{
  "n_layer": 8,
  "d_model": 896,
  "n_head": 14,
  "n_kv_head": 14,
  "head_dim": 64,
  "d_mlp": 3584,
  "vocab_size": 48309,
  "activation": "squared_relu",
  "norm": "rmsnorm",
  "norm_place": "pre",
  "norm_eps": 1e-06,
  "positions": "rope",
  "rope_base": 10000.0,
  "rope_fraction": 0.25,
  "qk_norm": true,
  "attn_scale": 0.125,
  "bias": "none",
  "tie_embeddings": "early",
  "parallel_block": false,
  "extras": ["local attention windows", "gated attention", "a norm on each head", "capped logits"],
  "init": "normal",
  "init_std_qkv": 0.0205,
  "init_std_o": 0.00513,
  "init_std_up": 0.0205,
  "init_std_down": 0.00257,
  "optimizer": "ademamix",
  "lr": 0.000309,
  "lr_mult_qkv": 0.7,
  "beta1": 0.9,
  "lr_head": 0.0109,
  "warmup_steps": 551,
  "schedule": "wsd",
  "decay_fraction": 0.614,
  "decay_shape": "linear",
  "final_lr_fraction": 0.1,
  "batch_tokens": 262144,
  "seq_len": 2048,
  "doc_mask": true,
  "train_tokens": 963400000,
  "steps": 3676,
  "dataset": "wikipedia_en"
}
Each number is 500 + 40 x the weight over its row's rms, rounded and kept within 0 to 999. Layers, rows and columns count from 0. Numbers have three digits each. The size before them is the row's rms in percent of the matrix's.

# layer 3 MLP up, 3584x896, rms 0.0277, rows 1144-1250, columns 640-703
090:534520523498463521523494537512534539505532587531498587600471485519536523431511467485555532493472475507444458476472445522534488611469510530595456503476511512490499488502570478454520506520550481
107:519497462536523524460561443491407470493511515489482517437489509555474499543504506464486458518566471526504426531514467504547516462480577521558506534394487482505485501563569497489443525479444530
105:509483515457498427544508506500534523537433516395391571585494477491496523489505528417519449460538531535526471472477474465463489563498529497585386446422482435502491456508582595472495557526510513
102:454514543507447528546457453580471533557533439506454479604517524527524461542505487427543480454524521517531523461491511524511509477505481481542462524552468563476537490460526506510524538561478507
093:562518501575435462535558455486489519520514464495525541524509529536492517577481436527457478483490511513493551534500490552506503491496542539599528600454494525456510448476440468498500534459495517
095:511454524533494532529464491523529450502476487504426483538498540469520406463479504504444524533500443482498564494562468581458516603503473585466493402440569509444506537481521484432488585499525471
094:465449486467469545480435512589583465560461519468499547517523485558450451509488454495609587455544584492421475498587486461555423495522509567473479512533510550481476541489511552503474478562450508
100:549548471506486517473519562550520599562488526500476463540509436544566495482480493499551482444522512513464452446437480465518478506579491513512506532517578568570547461494493483465496530528521576
095:552530460514450459462482469554500461453440539527413520540468475487518518506511441539501485509505505505585493498447550492475497537467533400498502477445473499426520482478457470425502500525424520
097:409526560523472579510480526460455495488556473528493511488486575499502488505507529554459540498469529553508467568552468488482431488496513466534553466428504448551471599495440562482502513526496512
101:457560425509520555474511487501485545506506496521431521476507497501473444540395455552490464506550517513476500519517502482363533514557547460473443521483397486452550445474497430520472500461466512
104:574492458564505523444605492499470529475543508503497491503542544470514482531374527486457425430515471553500477573540483599488438474485560572426504511541552447490482493388490610483544491488513513
102:492489534458454508431484454570459498501502470483509539545494522523522462550460518474546507498466537553521440455461432477443465515515609497518486489483476539477507460516519483496533477523520532
088:664544508506495528424472484477566518489470526571467497565492499557449503474513516570492476479438493564559495505520532546493504487565448498514499513512568530456526446515575521560470487499528487
093:575535532446535517471493434497522494498518552533473515517461465479421533526485500523531526487479508537408550460495515536522523515483548489457494553471472540456491489515500423485498516510578510
109:515535486502435513568504471475476475529561606485526474536548459497490519486505420514494473507603431464528463487489485525510521504528515469547461503523519510539505530445490552394505512518509599
096:513469489490467445496531529541542543449554568520497486477542547506517510522446397491508477515512501541474566514559517514530466497526544530460484523415559517482507500527490530477535498488480470
094:565462538446485406517452458509538499513504505503466457514421576455499519473470508483475539525489493535504543561523539550460483535456444473487472549474522539410531385484530459491554447512486495
099:464506504469563564556497454483513549507570495478565504579554571498591479473514522512461482478531432456490441484529509498465467496557507516468521475464482486460526527443478559494538509475524541
107:442430546514462474474486475529574637572503518514455508528592524529495536496464545490448485455473524478494502482475519515434512656480538575529512462500545550493465516495488522440520494428499567
096:500483441461493543442443533461505506497487494548512573495489530441507490554486516509442471500492465561505495447487468558537501429482466471543426462471467447545532508436419428500474511478477547
103:477466523436499481524468484542526434513527458529465522500577496515485472534515484525505496480442504459502468463574548492591527528505473547590484520434522547447575493473516523495442524477521529
100:487523505481492453434549473488520562510501484430488473442522518497517478478509504480549570589432476500528474539555557512440532585487499506453458478473570548513482500484483551453488506509520486
102:477465414461577515568557492516532485492488551513551534526526476500400523489455550527482459477444462453528450500507556522469499479482525505481460508575498520511564504431446482479465553439379482
104:597521472484481499481565459460497589512545439459394551459518476496537445544450538501491539532470484484472459492535452506528577580552519479522491453461568489511554571469497462462501535543516484
098:522520497538470547481563500491401469499510403551459541527598575486436537560442439523438541483541473511549483502493422519467486505540582566509478494496552516560478516546478434493482507441491457
097:543467505511554553448489433534520491455498516486522461536538532603470498598544471500534574529476533581441424506556520506507532536503539557511486498444505521416500485531474531476500521439453516
098:488536464493535541439613544461452452518494474557494496491508499471526488532513491511556521459465484583444476444439472510438498501552472461564483447474550533466525504385532468461463508443490543
103:480523502505512500566514488525525472548537443525463511560516524471540456431473456536435624433495465500522490506445483506493482481566512461545384526485488499530559478499515529469482493437487494
097:477446493447535493511476466613509504460491480499348541496525543572525516486498491501492451507493484541510455476470533542540487463495427463519494492492508529556528533476550493459478546501435545
090:549507467547491501507601525515467483477466474536499478577477517548475592555492515540445486483550495480526458546517491492517519495487504489473483535446539450443492502471597479480511487476498557
104:484452521544516444493550570497483495501555543556469527537551502537501491545543477548508503452497451495468514482444581491548472512489449460492502487486552490466478428472457527511481489466489560
111:498474512464512524559458546570546537495508524506502478473523463577524547485517431534444535461513537537422488505488562524554462475501518561493458528521520454483505483503486476480575518547483535
106:507498521512503459507620515414516480561494454477452539552579498477487451567523515460528481474405496552445480495509495513516464530553572507514493512442553543526534505481523486502541526510474473
098:523516545538512522545529461539475497556481458502542558526534519445445501470493457459523556472589456535518527503515524520572524509472454477447506528423522553487505492516482506494487527487471546
090:537527524424455506477499517504462480481490499537494506440526505552468417448399498534484527481553524429497505486493503482552493430495507463507482467529473501477482415496498459471475531495419549
099:524505484468524503421526486594495525525497551407548464480551434515490464497468532541591535512525569531512485469455530510476498499485491626491503449405527490564550465513519511480493533452498472
098:455515408575487486512516496495471520562595560493489480523513518524440497528505459494486496370528537449555470531458415435462454443477504563534506497493529483486506586464504479504510542454441507
112:586489519471512477517521448540481477616547565417460566439547475462508523546496427542547539507457515606449543526510513534485523475554498522472515493511567474422514500449560566500486535535483504
099:447434458513517494447498522498493495483492555550544496553534432444502491573526489480549457533500506535467510439522459492447453501568478450433488470430486481545516509494515530506520538431509505
110:460458462534546528427529454474504515493444431559466512508469515580492619501411442514524410465570502504484488567505498577536458529490511460536526542482481482473539509485424515510487522515465516
109:528500490472496495515516449483475503520472511559555563524506510588465539483427466488558514545545508500545522490555563529467427488440539462488504467496453614407526442542496510451469505458526536
107:513530615531476529483536435514551520531566466468468531540509577475560538492546405528481525411516508525487527547479531546475445503537479535495493501550509522483547541504544574457408545538509529
096:478488539553497571502562488507498496502528496464547421500537496520476512570510485517519497524512566616437412553502466494508524502599488492502511488494498531466555473478456531526480499483484556
098:525469518485516521555495466550464497509495495498493537458471494477458407461451443418519535472566502448472455491548478495461489499526438568489525442495480524523546441453441557519499572468431424
106:449510513459499463523519483512514543537516547447531512500510508503454532576533470490523469495536444533487477485466441529491494541493545572518462462543506540520518540532562513526468507509488512
113:456461542464438534506567542545525470503541507472545482454499504529501487537509429482477550400529491500418515493498450491571515489567463501525478527508536526446519545481503493493437528537502509
092:423549520506533486463477532509600420589502493424508545576520463495497515517501559484462519450556539520486524473522423427455519456498446503560446508494577564476513481459547491527494533484513485
101:461460537419482472474498475479510587465505427485467486475580497537523473514526499465470499493504555499410520488484458521518499493501427497511499498472525553535525567509498512430474483447434429
097:604565441471479555458502524482523489499514550464516505541483544532570535559538514479429536543552487565509582414543468510481491526559442492451447396511517577568554489517521548468548520510487519
099:421539500507473482519476562484466463486517531530478524521461563525461527495491400505486514567464607478431524464394522590510506515551498500495462438509461457509516511434458531509528539544518525
098:511454538538557547529531508566444510516522461405558497488488529460447567510480516464512534534513586521598510517488525495545512524456511467591496491489490541473584521487460523483491503518487479
091:455491440491542513454480471505501496481466492540505491563505464576571435550488486547517500486511449547448540492515531524449488493474496537500488449542497505484613492477531531472509501531520478
105:508479524477490415505430450515454484504458510582464510475459539446487518469472491497485604426577443561559554542497445504511536426506514510547505451523487474497508488523524528542458515477507521
108:523471522543548557481509499466552478470430593469424518555534479488516431505503445479533506432419504511548492428450498501518485509554438520527378515472464491505581490501538539431507502425508483
096:580540530489495504560543442456499491461451463450459493537478547503503464526444560453488539481538570516426566581476563549489512465510486427455552481487459537527474513463542509491476492469509502
101:453502577566442549527421472538500525484557488432459488464457522455546436511468509503476459504424467493461434490462592609475534522571527569469465456487521507478502515422527513477527527514488534
096:523570574488492523397521527492505524531543489550471506596466421471515493497499430534440506463548482498469530446436497504480548442565572523524466432464449484457536525503537410466503517407495455
098:544476490528527511456540481519456520499501499508500548423529502460531551445533445515502553541528470489558493469505479481446482528550493515543482516516461558451522605500497481494490507445490534
099:491463527497534445503461463534532480471595532483468493508521520440555481463521489522540565509499426591516477509495530522504477545524457470483482517560454556497543457436548506507510540509498500
106:497551439498436539502495484509469480503475512471465533460503506427525554465467503494506538539568485533511483463533487510494504477523538507525487508465503468503503479458528491484439529533513503
101:503526517436483503483476472479487445483501439487455550606557498484491517475520456529530475451435464517439457465501508596503465463473441497553434475542449481515513528502528510458435483463473497
092:504515469535547484554538436502499535577467519553424581567593551546473573558480486467511490452614486578477512536438488499416466481497525558599539481436536447451505505530516494446503532553517514
096:493495491525472525522422453510534500570523507536498551500536512529466453481507542534518492507456511480525572550530596473561469516545441470535509488498504496487490527508565463486559533501451459
103:489496525538489490520441503518491483541557464528422573435516471514409493482480458469518543407525501565462481515399503549477479487531554541479531488473491539390530482532490461370485590510490486
108:451482492399503503432590482601491504501422472487478482511534521529448506516593496531577493431550485473589445444456478523465482442462499485533449489449473494515529531452535539550452523496538504
102:498551421489573540476537409495483508457485421464509491432587548540553520519530449513561485523526414501453517512552555510523470520538610445474471513512489476547479516505518423444454489528448509
101:531463549473457500569516444508486536507506485482512517449520585448560481447453441528507524459532408510487502486509545508491537530474499490545521530492452487520490510459499443487511490495516518
093:513548490463475555518454502520495485479483550467487462592548533495518438514473444544435531494435515484427479463483482523575490408542456453475501506452476481462513451543539496479501542519449511
092:462491599457454498500497494609549595549522558504543594521511480475453481446486540529468493441518522524617524534506495503472446485440582487520464564451495504450482466499447474500444540507404530
097:488507534488505544428485464489540506472540505540522608564478554518505495513501510530386460477468482575522557461537462473455476431445449467489491501492591541464494542539518497500498556485487568
098:459521523491527482477505502517436511589538474508490560508490591503495491447526458488506531435470539484496475512516402490535534525523479441506514508532515519483555510493503559479468515477491489
097:506458504460446508450527484492503490464495525527536460397539459502460547449494532524533468461560535465449461521462536503486507504557475538494484510487503448478508495429423458441549535555515498
097:491484448550530435531533525456570464531604589508488555476498500480508488508577544477530449428524482518520525492471481507496542505561418538460470539515507469403489512523567481503495491459468473
090:504390491477541479415472506486524478515491464551493446555524501516528521507496517488472443479419533460460422496468512534521525485517515517464538478465544502474562546482464504498485495518483542
101:414454534505563524506519538493494506506541542399517501523528455528471525510526420504535520521444482454428512463520523526443500401495443464544489526484569514471505517560488501459479507467541518
100:538504491569547530432531504457449481495563508510442528488495532558540483554480497525505506546505546495558533503515503515472498510507487517628504512478492482425579513464458482475546482443483495
102:516442481507466580576487457504504507427529514486496515464527522449502441482437492434570597436534510537586484451506539510473484526494465439465407519500480569468534476505486487459572540510449540
096:516445515519496519500440476526456482523489533445498437551431490455538533560523480534451606565501539514456526460462553464491495513538526540535528446496465502478554518539485496488470541500480503
106:540502529422458535545548431500457504547537479475468517516590513496449481513542481466505536453495480535575520522466582497537437565515489540479456485501471458456538447461522486461481553472471595
097:454475465559483563495493425536543543514553437414536527495517495481511456429522546510514532521519496453564533521485481563521418586489491502508458542478494505535500526492447528450507513476514505
100:504516584473439538477479384516523543583586591442476488494518480482509507571484494402485427529456378475397527494531502516428514545516537462486454485508508469444485500470518469458547527493452528
108:522547456440552474487495560516499510442525556444509492475492577528506500494556469486489400473528415560490431493538503526500462513456407452509481395483473480500468492478536545487487505476535533
097:478488470535573484488534493483460471451469478442519496454513526546487462503428598494451563554472408538552511541476483534545483552387477480548487506532503507422540437506571520487487530572506547
090:435500511566516520481525512457491476540534481500494554554487559552481483520438480476550424531511495549470412446519503520539505465460495449439467546473531562512484493546552523502509503506525548
093:507448505479527576517500491555435480585601427500417492536577541526487426483505517536521530511482435519499470501472545488532476446534548524534519509456466545471494465440462491481505507453507509
094:566511547515526553456510527503504467481475503552481491463492441499525487472484525519469471513503483552528522519529482475500427580508453487510463445449548483458523560501501483509442503490463535
100:483468488462478482501476451429522514609556516453497503521515470489482470494433425424547470458480552531507568523555399476519493595485476511548509527501499460515555516525503575531483487556456518
108:442452457561466517465513508540451520506569500526516504508496554487533495499414510553472476537544475511537573489508459548416437478508462556484512471509499484448539496435498532487588491454416570
097:520452523482449501543458479497485456476519431481506521544541505491560511439479534423500433468454478514465515556556509456492462555484479464474538452477517537529482490484588426500478505452493499
099:482493500536465508500494551481558462529506502501489462493553543493492476512477482517511503515482479522502485479534536577477508475460530526498567484494401524552492489509508557490588500525466525
103:514526451513534523438473477441437520568542446443485523509482430565504489524463566437460550499428489496473544473523533556527504466524457453481490535520517436434514518443442444457529521499511515
094:513495531562519501543581544462587554498483555526457568445480497509535503481476432497470496480442439553564508548468523551541457473517589539518539503501580549408519469481505560504427482473495522
101:540518536498433457455443456540557417500514549463483444529467555467507467483469506525523482496506566536474490527489517487511467494560495495518548479463577477490485514481528498389551492504488524
100:551559447538543474528596509469523557504509498437555482498527477609487414560509496493505478520476516511549502496568571488540486525476547415519513567465518500524465432522503528475535520387449437
104:473468551415538509449529510512527518486450498565489529516567484492477511452469440547530415493488497533547509592576467505525340447452508531510507448515459437522501465457536479488435505549472516
100:580508478484482502485489448489491505451527468509448508488505478455512434440486506524591504413519469537523471572488523548507463472527506522459568468494465474539489515509525500475462515499469520
101:492446535551524514504513430489567512500547528537444515468476607487516554503468431438473552454574565483503466527473467537469492497504458521481531441553480461433559493482451529471461513438512622
098:544542494515541481551531509524504505529517475523507519452524529501586545518464526507502486500535479494498441555560573532535535459484508512515509533443517502477409566500564507475487543531462459
104:469532508499429447465484529465504498429584533472496541422530462579499525461483527474515473484497463541499502520449537548542562497499524521496440530441423519487564491417548481529506559519505515
092:467469502532505500571471510496486462479531526451520462502462531508473537504435540484495509538493548485496529538556532492583491538476482497592461488525512567540511536447515505489436513516464545
102:517511424440467501515508505535552477490490505461492550440392502611452487473491523496499463487437467437528458489433524517515482454470551439488479535494533547379515510447515484465457515540472512
109:505443508502520452534422534490523640573443492508493480438563495572407436524537493482501446491421573537484526531576504597511496514587543527435501487561558517446539503516529530478516503472465490
102:534468567500523451482510487477551538506516469504475487461487477476503512509518549521487533505598457479479476492426580579483492468515499514489461477498503537502534467410547516472436506444445507
094:506461527529491616520446505590541508520500466461509526532482544474518539548560485502421567535551496458437584511492542554462490538493510532454449527520535472473523491520554488449522485440522513
083:471483461538451474475565478597532522538396468449519533557462568515523389417475508462553535456477449507491456500461448547476518475453549486504499476577539490530516476510504539510533481537516515
102:508477510431447545500538509477483518486549495540459540577487625503482514518501482527504532497433450540472469494570522515501524497506532471516432517417468536538521544480508489465501474461544425
# layer 3 MLP down (transposed), 3584x896, rms 0.0212, rows 1144-1250, columns 640-703
088:536523510535492473514493452511574533536494469488408461478431488475520454477555480531490508568523502565440486527496515500498432535542504493486532484478448515428489454517513544502524425444457509
103:571507502456477499532532615516509487513415461525477493514503498493465536460471575533481604495458558463465473534441514469497515573494428462533483459554523473466489569502545483548492498417448457
106:425517533532429524555505524446506439455454534526509577460534529519459501503517514513539548450504442491493486527573492519536508544512478530504523461536433498515481544444436432570486436540522543
113:518431446544502464547522539438489534524491499495465480474484450454526432502516491494502494518544574436486443537484516401501609527487442567558528504442463536546493536497466511517531473531469461
086:462559492540458463508495527533518574483471558497514479501548468464490478455508527569444414492514579459499553406465482507514557460502484501534487484437488516386522513447529539549521373520408468
102:493467535578481481485530543571577530500480568437502427511393486470511518502584436538504499529458488448484438459490481437466464477485458557486504491496535429523498467435502531479581533508438463
075:508533503584544533544464536506503530473561483524481521486517563485465483436528450542423487437558466489481545520488514486549462559496522509514451459545432507559552521524475501580488387526535510
085:481442558474561415494475465482458498439519508527545535440500546473523581477494506604493505507544511473502472498487547497489506489531463458493542530459444476520486522521462472575467519480525548
101:509516594457436509514450490468511458487485513451480535521499531535490478564526476480528510565518482392532456508457421524509528480490495541497484460544423530549526467577551465477502404493477473
099:557449462478482612428445432479533440562420509469510485497515556477486459462513523468477518520532456471528480471442494499553472492590489510405465520480530537501535503549546472491515441480466584
103:495513508469532474479500404524488525459485530456506586501465463481521482501488504476540565449484474565496524567539528440490510471519492489477538542572480506521492526497507487540553448555507472
105:473489496530507541444619445514526443461485585529538502536534521491485410432512462406512486497607532439428530503540390603529456483525489522451436511524441509493483579512468560495460401552562531
105:450472535479489464444488536433525518468427509525495406548513489495606418459511525532525497530423490454543490513511443489480486512487518500512495449557455555449538580484482486470465464447489497
071:426468447448488511615478443514503490504546476546497534492422450560465502419463482443516445487503472513476449522487416475494498555488481522481468446562523466472533494512502460509540314528533533
080:460470466472551548562504548547500511424537522460466507479501461569503508482471443563504513502534467415538491495562536470462428411487486518467504458521484491496487494522505461509554400464469471
116:485505516509501445553485526504491527533500449518463461486483537520482458502536507491463508534549515582510537505554447450512492505572465525486564421508483536516518485473525503506549516537437536
087:467494441574493461508569516561381534440515484422489506539498514434527578414455554502486522513480511453520498512456498438421549474547469504517525528530554453469466478517504505538447412444461455
087:523502461474521536450478462471487514449528488414502435497505467581460520454539486558500549521529486483537480547472495444505498586572457539572529485503537492493502571523533510511407390492575555
095:472533491536472508522464495544545495480469531492505530440481525539552506463452513495492527470538479476437511497580524529589515512581524495496466545460508515537591483439480525528514475510501537
114:554564457559518460505500478493590500546520507507548490512519469449521500495490544490492484537644428474468557454462513547487516562494499576557512506520444451542518566502459561514535474517462476
094:606516454463574537552478510481529501485455461487517490476485454504462481519527418510515427527548503425514438493488421483526542517514476525490512493596520513434476465499465476515465433540497516
105:522530459484536518553472539534465483598489533514453563512522440512492453485448567493501528449504437552558462493453489451481504497524498477490581509527465516462582540490506534514415429555563452
098:475497502513493492546515490534494475468505507475457491466525557549493457484471501539488548522467523504484494420509529475548539423416511528486493533543419509375505507482443627508482515493514543
102:534471532448491473494508483487567511522458546401545461536562501482486508526390508533481503443526489478526514572493473496564495525531493520570497538482517439489476473524519511444441446527530523
117:534501500495490547453473500524487484588447554471481475511509460507493511497559567486531500484455437509506514551529535421465543528513518445437532496439462413471498536498453437511509505539536466
092:436435543522558437538529488479477505445482475520543500579463532467420545487459423480564511478413431427520518430518524537473449476475481532477482538577497549456507515510489523448496451483507521
090:546578437439474523483449445498474548557436542453497495488542479502484546466591581479465507543526481519519504449505502467505527531507457499432489457515528484503425527432465428509421345489482424
106:445491470454553465451536547445542518436454505564496545406517471461559520486503512491483475467510533444523490540438472511439558546477502471495438459552431528537488457522473547495519510501533446
106:423567433510475569494515488535499501563554472533514505530424450452449583487567527564562540441487558488532600507399522464473439486513507516500447457549416478543517591588498504526471533446516462
102:481501470525606468548437463483483464568467464515507418552524493447470488486565507495506456534538464451489528470541435478431465438430512546518560532492478506413454549516488445529460500459555494
077:438520502474493494566564535480561655474453543507435514457549492548510515452498553493503491519515485483540476520557511462510491526523500511497541473524507526510466479545501434591527217495477454
104:553476561453530457546426494546430519412485537529492511496503497520517527465499524471446521499537494556541481512587568478560530510530497543524473636573485479519496438522533525476547491523488542
117:534529518506418537524474481609515493470531442459487619507452492490556504525533499517510558513507531533514501525492470487466505517409489447478516551508491499482509490504494466536432497463490477
115:529453534475468505445425546490462513508511441504508512528465538487545458492465493506476541502564535519520556448419474466503476469558492473522496514502499553523421457492491530509579427500500516
092:435455417505537511504477473492473493537543486417459443524487502540457448472508472514481526456546415494576559493466517491544489438527472451486496474522572477470481585542535522421563512514498479
094:519452486543579467487602554425481448551502458538581532491526472484470472507497487460497473503463552522495581479547537530449509573523457543509521482453559546564518522563529554459415336460488439
107:545599517514533460457509405453530443544521482500422537506476519456483428528579521463491493436518519486512510573462522473504532513465443514479511534540530494506498551482521513567489432474522551
099:508526497539472589556444528488497515498482554524463473545465554516475539511535551413515520466565514467513444467476469519567526572471474521446496489556525507495415502468589607510496471537474455
110:519536472461464486465507516487425503469502491478616489519604524460455528429509473482533489554512570564466498463488470463508480531487543524476535493519496442480479471476487477568431418549543535
108:433470455492446546467465542461551499489437480421504503482497508470463565538453467531515496464552558479547499408524545468513491556505541514513479583460508522525481504486523550478478516571569507
104:427541488545441479536563526466474500565512432530488531491465477478520532493453496553471494510537512497470484484502492496490576480479469436514502456464411489507477475538478482552507501506487532
109:479523520542599521473452522414508510438422520515540486503520509556476528494466526494499485572440609484486532485521487531514512495600599486520557519501436430423569429469510485550502469470542510
107:458517503431544505518452440534437585450437555492479476562538511531574549512524505529523483553499541430480490522496494510460535467532523461524540573479491514542573508477556569525374481535529518
076:559502509513468482521456488480419529507503476450458447505539483533471493519514452561534563452523479477518516453479491467537513516473514439495521516573542458491505506472466490445501459468508557
105:612519450527501465535548532483596431515475552479458533505501511524516532581545394515523469576537450515460488498532500485500573560524487514531551516457519470457565486526462582514497482506484488
104:578516440428456518518429456501515453552471514511523525469520498512516597515454491555536541448544531527490547484410514532519474559487517505521538463552504516565476545479492541549498560479518536
109:579490533591465450563487507438482502467471445545571490415507524544529487564511459535417538501524512478436465498494508504464450550549466514567528482498522509526480571560511521515516526464439541
085:449511461486515508586537516489501548449484553558483481479427537443523509443485495481477521490455516465523457585499508497526520554510516464483523517499425534472538451527500502463656417535483481
102:419480495465477518454475463518547483495507540522439494492500459479519538523539445449491455517515482492585459532494446391552563529518521566513499553498482487479482534539505592513459496494414514
093:448571510456518465459472524480557469522499538538458477507449452545488465451501485478435536494481467491493480486460555424516510475527471500524480489564472531520464551582429468553503418475504550
094:503490475500478404479532512411545493376426523488530444537527515460471521527590469440488481497477487443497450505482430468491495468489553522469595478486532504485441536505507517509549450435568492
097:519458546529516565539600538487480567489443489563496469542431431475453474442447484465575463517489431514563480484570521524552531545412490500519513523573475467487512566474467436561520398515556481
082:505486556520511509509497550476459489513519479420571442481452484441499452527477442481502538514461476489443539485460527469442492479452431527445504521491482550484530489491427496455498236496427481
106:444499454511523485547542551438453508566451491522510506434508513475490436457509529519503403509459437551499484508480462471547439498562537405530491472534508520499516517401549471540523477508499478
105:476516558558573546486559519531530525514430490501500492530498548502468468430511416489543499494490498522506523457452512519526536520519522461483530516439469488490535487458494523450546619556508423
097:586476450433495531489540506492527582469531491494448506494514483515480505478520468589526469512600537406514498544561456502505533476513464400501474424474505509551476501533461478566468436505481527
096:484569453491571519508473496521575479358467569484546498512485465497507455497456535521446551509546547490496505501548450470534577447431526496530592527523518527448472477476499472465515401460533535
106:473469513458522497517549483537532462612495554498456474521503466436465445548479521527543466458490424501412510475488587446606562474562500514446546478482497477570554528516499473422516512497520562
090:540479463499510492486519475494439505518557513537514553573525502465510512497479533539437498529511556470583532451476529510485569499515518559494496509464515535477469544540514443539536383522485553
110:543468444510520506505471502438521425495469452508429536567515473500480515501526503487490488523474540457443595486469536500570469553436488531519497473444444469520539512503460426511505560592593406
103:560523451477569473522444487537494504514541555393450547442479528402509508460461505536520474455554491480511504510559498488498440513515428502546554446518484558505446499478460522530484459479453506
099:570471532542439465557464487519533438520472498563509412473505503484529537499505439467442537555516507425486529412438523539489528464578525575492532539614492573476480485543430581536476383485494521
089:523449471590535519501532553477527496539414490537578464480499429513460446457436490524475529506503507468457527485504521506555514539484508581503527512479485456449498566486468514456512388564546466
097:613489413524491556573457535567571502460439510530607464556554504555443502457429519514511523493532501495522555482533486550490504531459569550494345589524496534473528522512453560513454406501504470
104:545473526598472449577504532454519453501491492493571518497519483462396485487471483481460527455523520539514451459432518537504572558537501544565527516469509482465526497477469485534547349555534504
112:440533547459496535432508481423445516453524483473546472495562500436543505475498485542488524544523444507521547545467570505540526542450432387416546482535480500502495429526496533460497526539526567
090:525488540523537483596563498521606455518433544574500393523483619566427576427494514477578492490516492430524467486533486487470479533515517502517521494496485451520528489495522480476498451524523531
101:505555491428466517508503523508433549493500443469506497459561517450505552499552507495517486535531494513516494501458441506477511459486567554551513511492564479491441500541512511595465484479461490
094:558459431521502524539462541459463455482479482583524465491543523518501593503446565477512514582579510535475477481521523518455534417544496494525481507490564450388478492511488489524450364523470515
090:552416540475515443513481497464521510447452496506499456507468463496532522521476508513492478482473512481479493531463539497496529419506555582483531529430548513511410585485534533558475422592520512
088:491573474527529496481498486513498539519472506509493453529515485477521536602470549466370500487552488560527481453488428480500508525541494542490522411568505463466501516510554504581421542499508479
090:477511433529520516453575534433449439517477552501554535482579416495449530537526479484478473499492540554556480538467540485524493509473478540464474511539519477499450534518427457460505428516503450
093:469487439480471499584510512544487507556518506435571548498474447402494491447508547525527487502457555540467479549531491459512497608455482453507522476539490506453494512504492485499493459551495526
087:519496484467490515505442576612528459469522508469565475456544517492595508535533517458483556466412444447491498536478468552521446491536560488527514437528443478524587492519468465484510480429431434
075:449540546567496498554474520440537557524572514488522445470454392569483554505512454512483432447506438491503533451430455439497491497523550503538461473528466467484493473457561404495510336427473529
103:527454481527565533528492554522412480492490428514573574477479442435482479517502467516483576522536528539512483482500550524629536495593459548560498484571469454526448484460536586467507546512464510
093:491498461536498526528557493528477531531495487500506407437473483537421496533477468494484568499499477513514534507495497529437542512466440530521489496437504553482514475492491471519519520400490449
103:469489481400546556519523533515505415492522504496476394509529496483445522453479488497498501471528506505560469511483510468536588478498445443467486551479546525459586466446538530467479435488532487
098:456523493515536600469492521479527514481532568500532517588443420548497571530501489485586503494514504433536515488504528515533507480542541520492499538498481513498499499473502497450473426444550594
113:524504557549465544463496504465531442482490511521467566573412529521468485546517578554461458496537513542448567529546502462505463495516504515451487478483417608493445477454515511537444515502512517
101:532509593484549548440525447527468522506579566518544422513473531436461380459500530471479534439437548435478483451539459500508544492523511511492535537419401485559477463497508497549377494515571480
101:504519510427459550529432438518491441467516478518509422488506507522509494486456495481527518462455423517424517514561499516502452528517572490501552447538498513485545480452567427516531458515561459
113:528530496507502541509497422581515475589538522573468510477499527544513498465495493491542516480471466534519492489519543552529505485474455460521410492502517524491553514503572508477504494494479464
094:499497590538506560509530448463527531505441446474516417482483539570514503436524459467493521426501538479477530489469536507479541546451473493484408490451488491493512455535504515571523413482516532
077:565385490462543504577559507436499472474455488473446482497506492512527503504565470518459512503530595461547515495488495467459494467494511435493473424517545485507528476413461571569454357556518484
090:575458457525541492489476591520498451428520483505578527551527515523591490494484472427552391523536534489496532471496473421453467483564523549524482520479564585514533520568512532505517333546485551
103:473490458500527512532545513341502487525495528482513445508518428480498518458559506489427479521512504432457518423456481487510534452442514470446534516541508514586484556485447464531478442520536516
100:530475496457508495531486519501492520477443503446543503470528596447470470422415528497438546527533562496498512590427603438521491435573480496521536538484490523502510479512479589529443437474462531
114:508485483436476493512520507572499490515557542536498482431493492486458480485508532494456495456495438496490532483530480535459499502487438469537570513513539527498489527446414544479508478504503551
092:476528513572502574468470455553516519501501505504471489477598478549511497579532459499508449575563512490537478389546448545528520511551491441516562527464488476473532514547512578485523432502523549
095:489455534430468496509533494521454480477536476545491497439471537506480504444511460548480581403459474516478547551529434458594462466501531487461463494476538483568490482508432560524430446522474519
099:492483469496480474524443576469440537461487483448513495589515475496563491515479478487484509492506489544516438448447486467568562478484493474546514522522547545521535468487572516448504483513487489
090:479545487572575561497503474497457533516553538565565526465444493473528506477485548501537531502515553551486554473505564497534501452525402485525486454506493487437507469499552577469563454439508523
105:507541524511528474451494536476540525529518532565408499520515474550558484524573415424413556515437509460456542424497466488573550503462439459546523514523484562487435504550447505487511443553492440
104:545535480493527469580574543471477431474550576379516507533515539506473426512458515479512505520498601517528519518598489553489412578403408488476499447521464508530506496434527514481549342532438557
107:428507604496534486506510452538512500536488518470501461585495485516553472471551479449466531478513448504476492467470549449534544439506511513506490532446479537489500502620471541482510467444543468
094:481573528498522455528541510521496533452457587356479457496485538501436481465480479477462495508459490491559417511579453536482505480483476412514430514567476484507462506559547426447588571447522482
105:583553457585452501482520508515499559531510493436501500506564498464500517523502521549498487493490533514457553505517504470524474526599587527433471419458503526465491468548514468503504534497468518
090:420539507445479487460577535446529470564469516554488518574551496499578485549511485484497502426470478492483612525593519509450493489476511497523487554463449488461588502449508445472455454500470481
104:452502494567581498460530512558536493439445503458423519509529476552510530468468488566454542512530532519512580497451491459453540561594482504544481494479507465561475529543493486520568465436537467
083:549543525488521495500529483501539494460516530500453484557517521501473437459558475530422511484514443492557485477456483546475588518502562545519494498496486547451493475500501529449534449482532521
110:552523465512522528500429489527549459584485506481526487533485543514459425544464505607553429460497444534428463493522527467430492549466520506489553489429518482517518463400482500556485480534430497
092:433440455511432498468472560509569467521500507528516549468516432481441538512437543484428574531513551456543558416383461513494504491522529594489568536549444535545489492471489555538504474564523505
103:557457479491535470501556496539483508462539498505590458480459514488487432468477444461494553487527538599526524532511511549423531533523502578540507495461521529417525521492470463455508445501420520
092:501441512471525529520462589429558541492523494536433479443491535540454463517494511500506488468433455450515496410429498523512545440499466572501441485523455463520559446468474509529526384418539529
071:551471581506521480566465468476460508486519451605513481505452487573490417511467464572553430530556551504459502486481492456531518508504529537510607503486518479579480516476482569541554162519528546
103:493519516471548517473484493542464517520542538537524572473483558475525482543561539518514492472462451477547522465527488484469508449456491451508529521429540489444482468460505506507473587555472478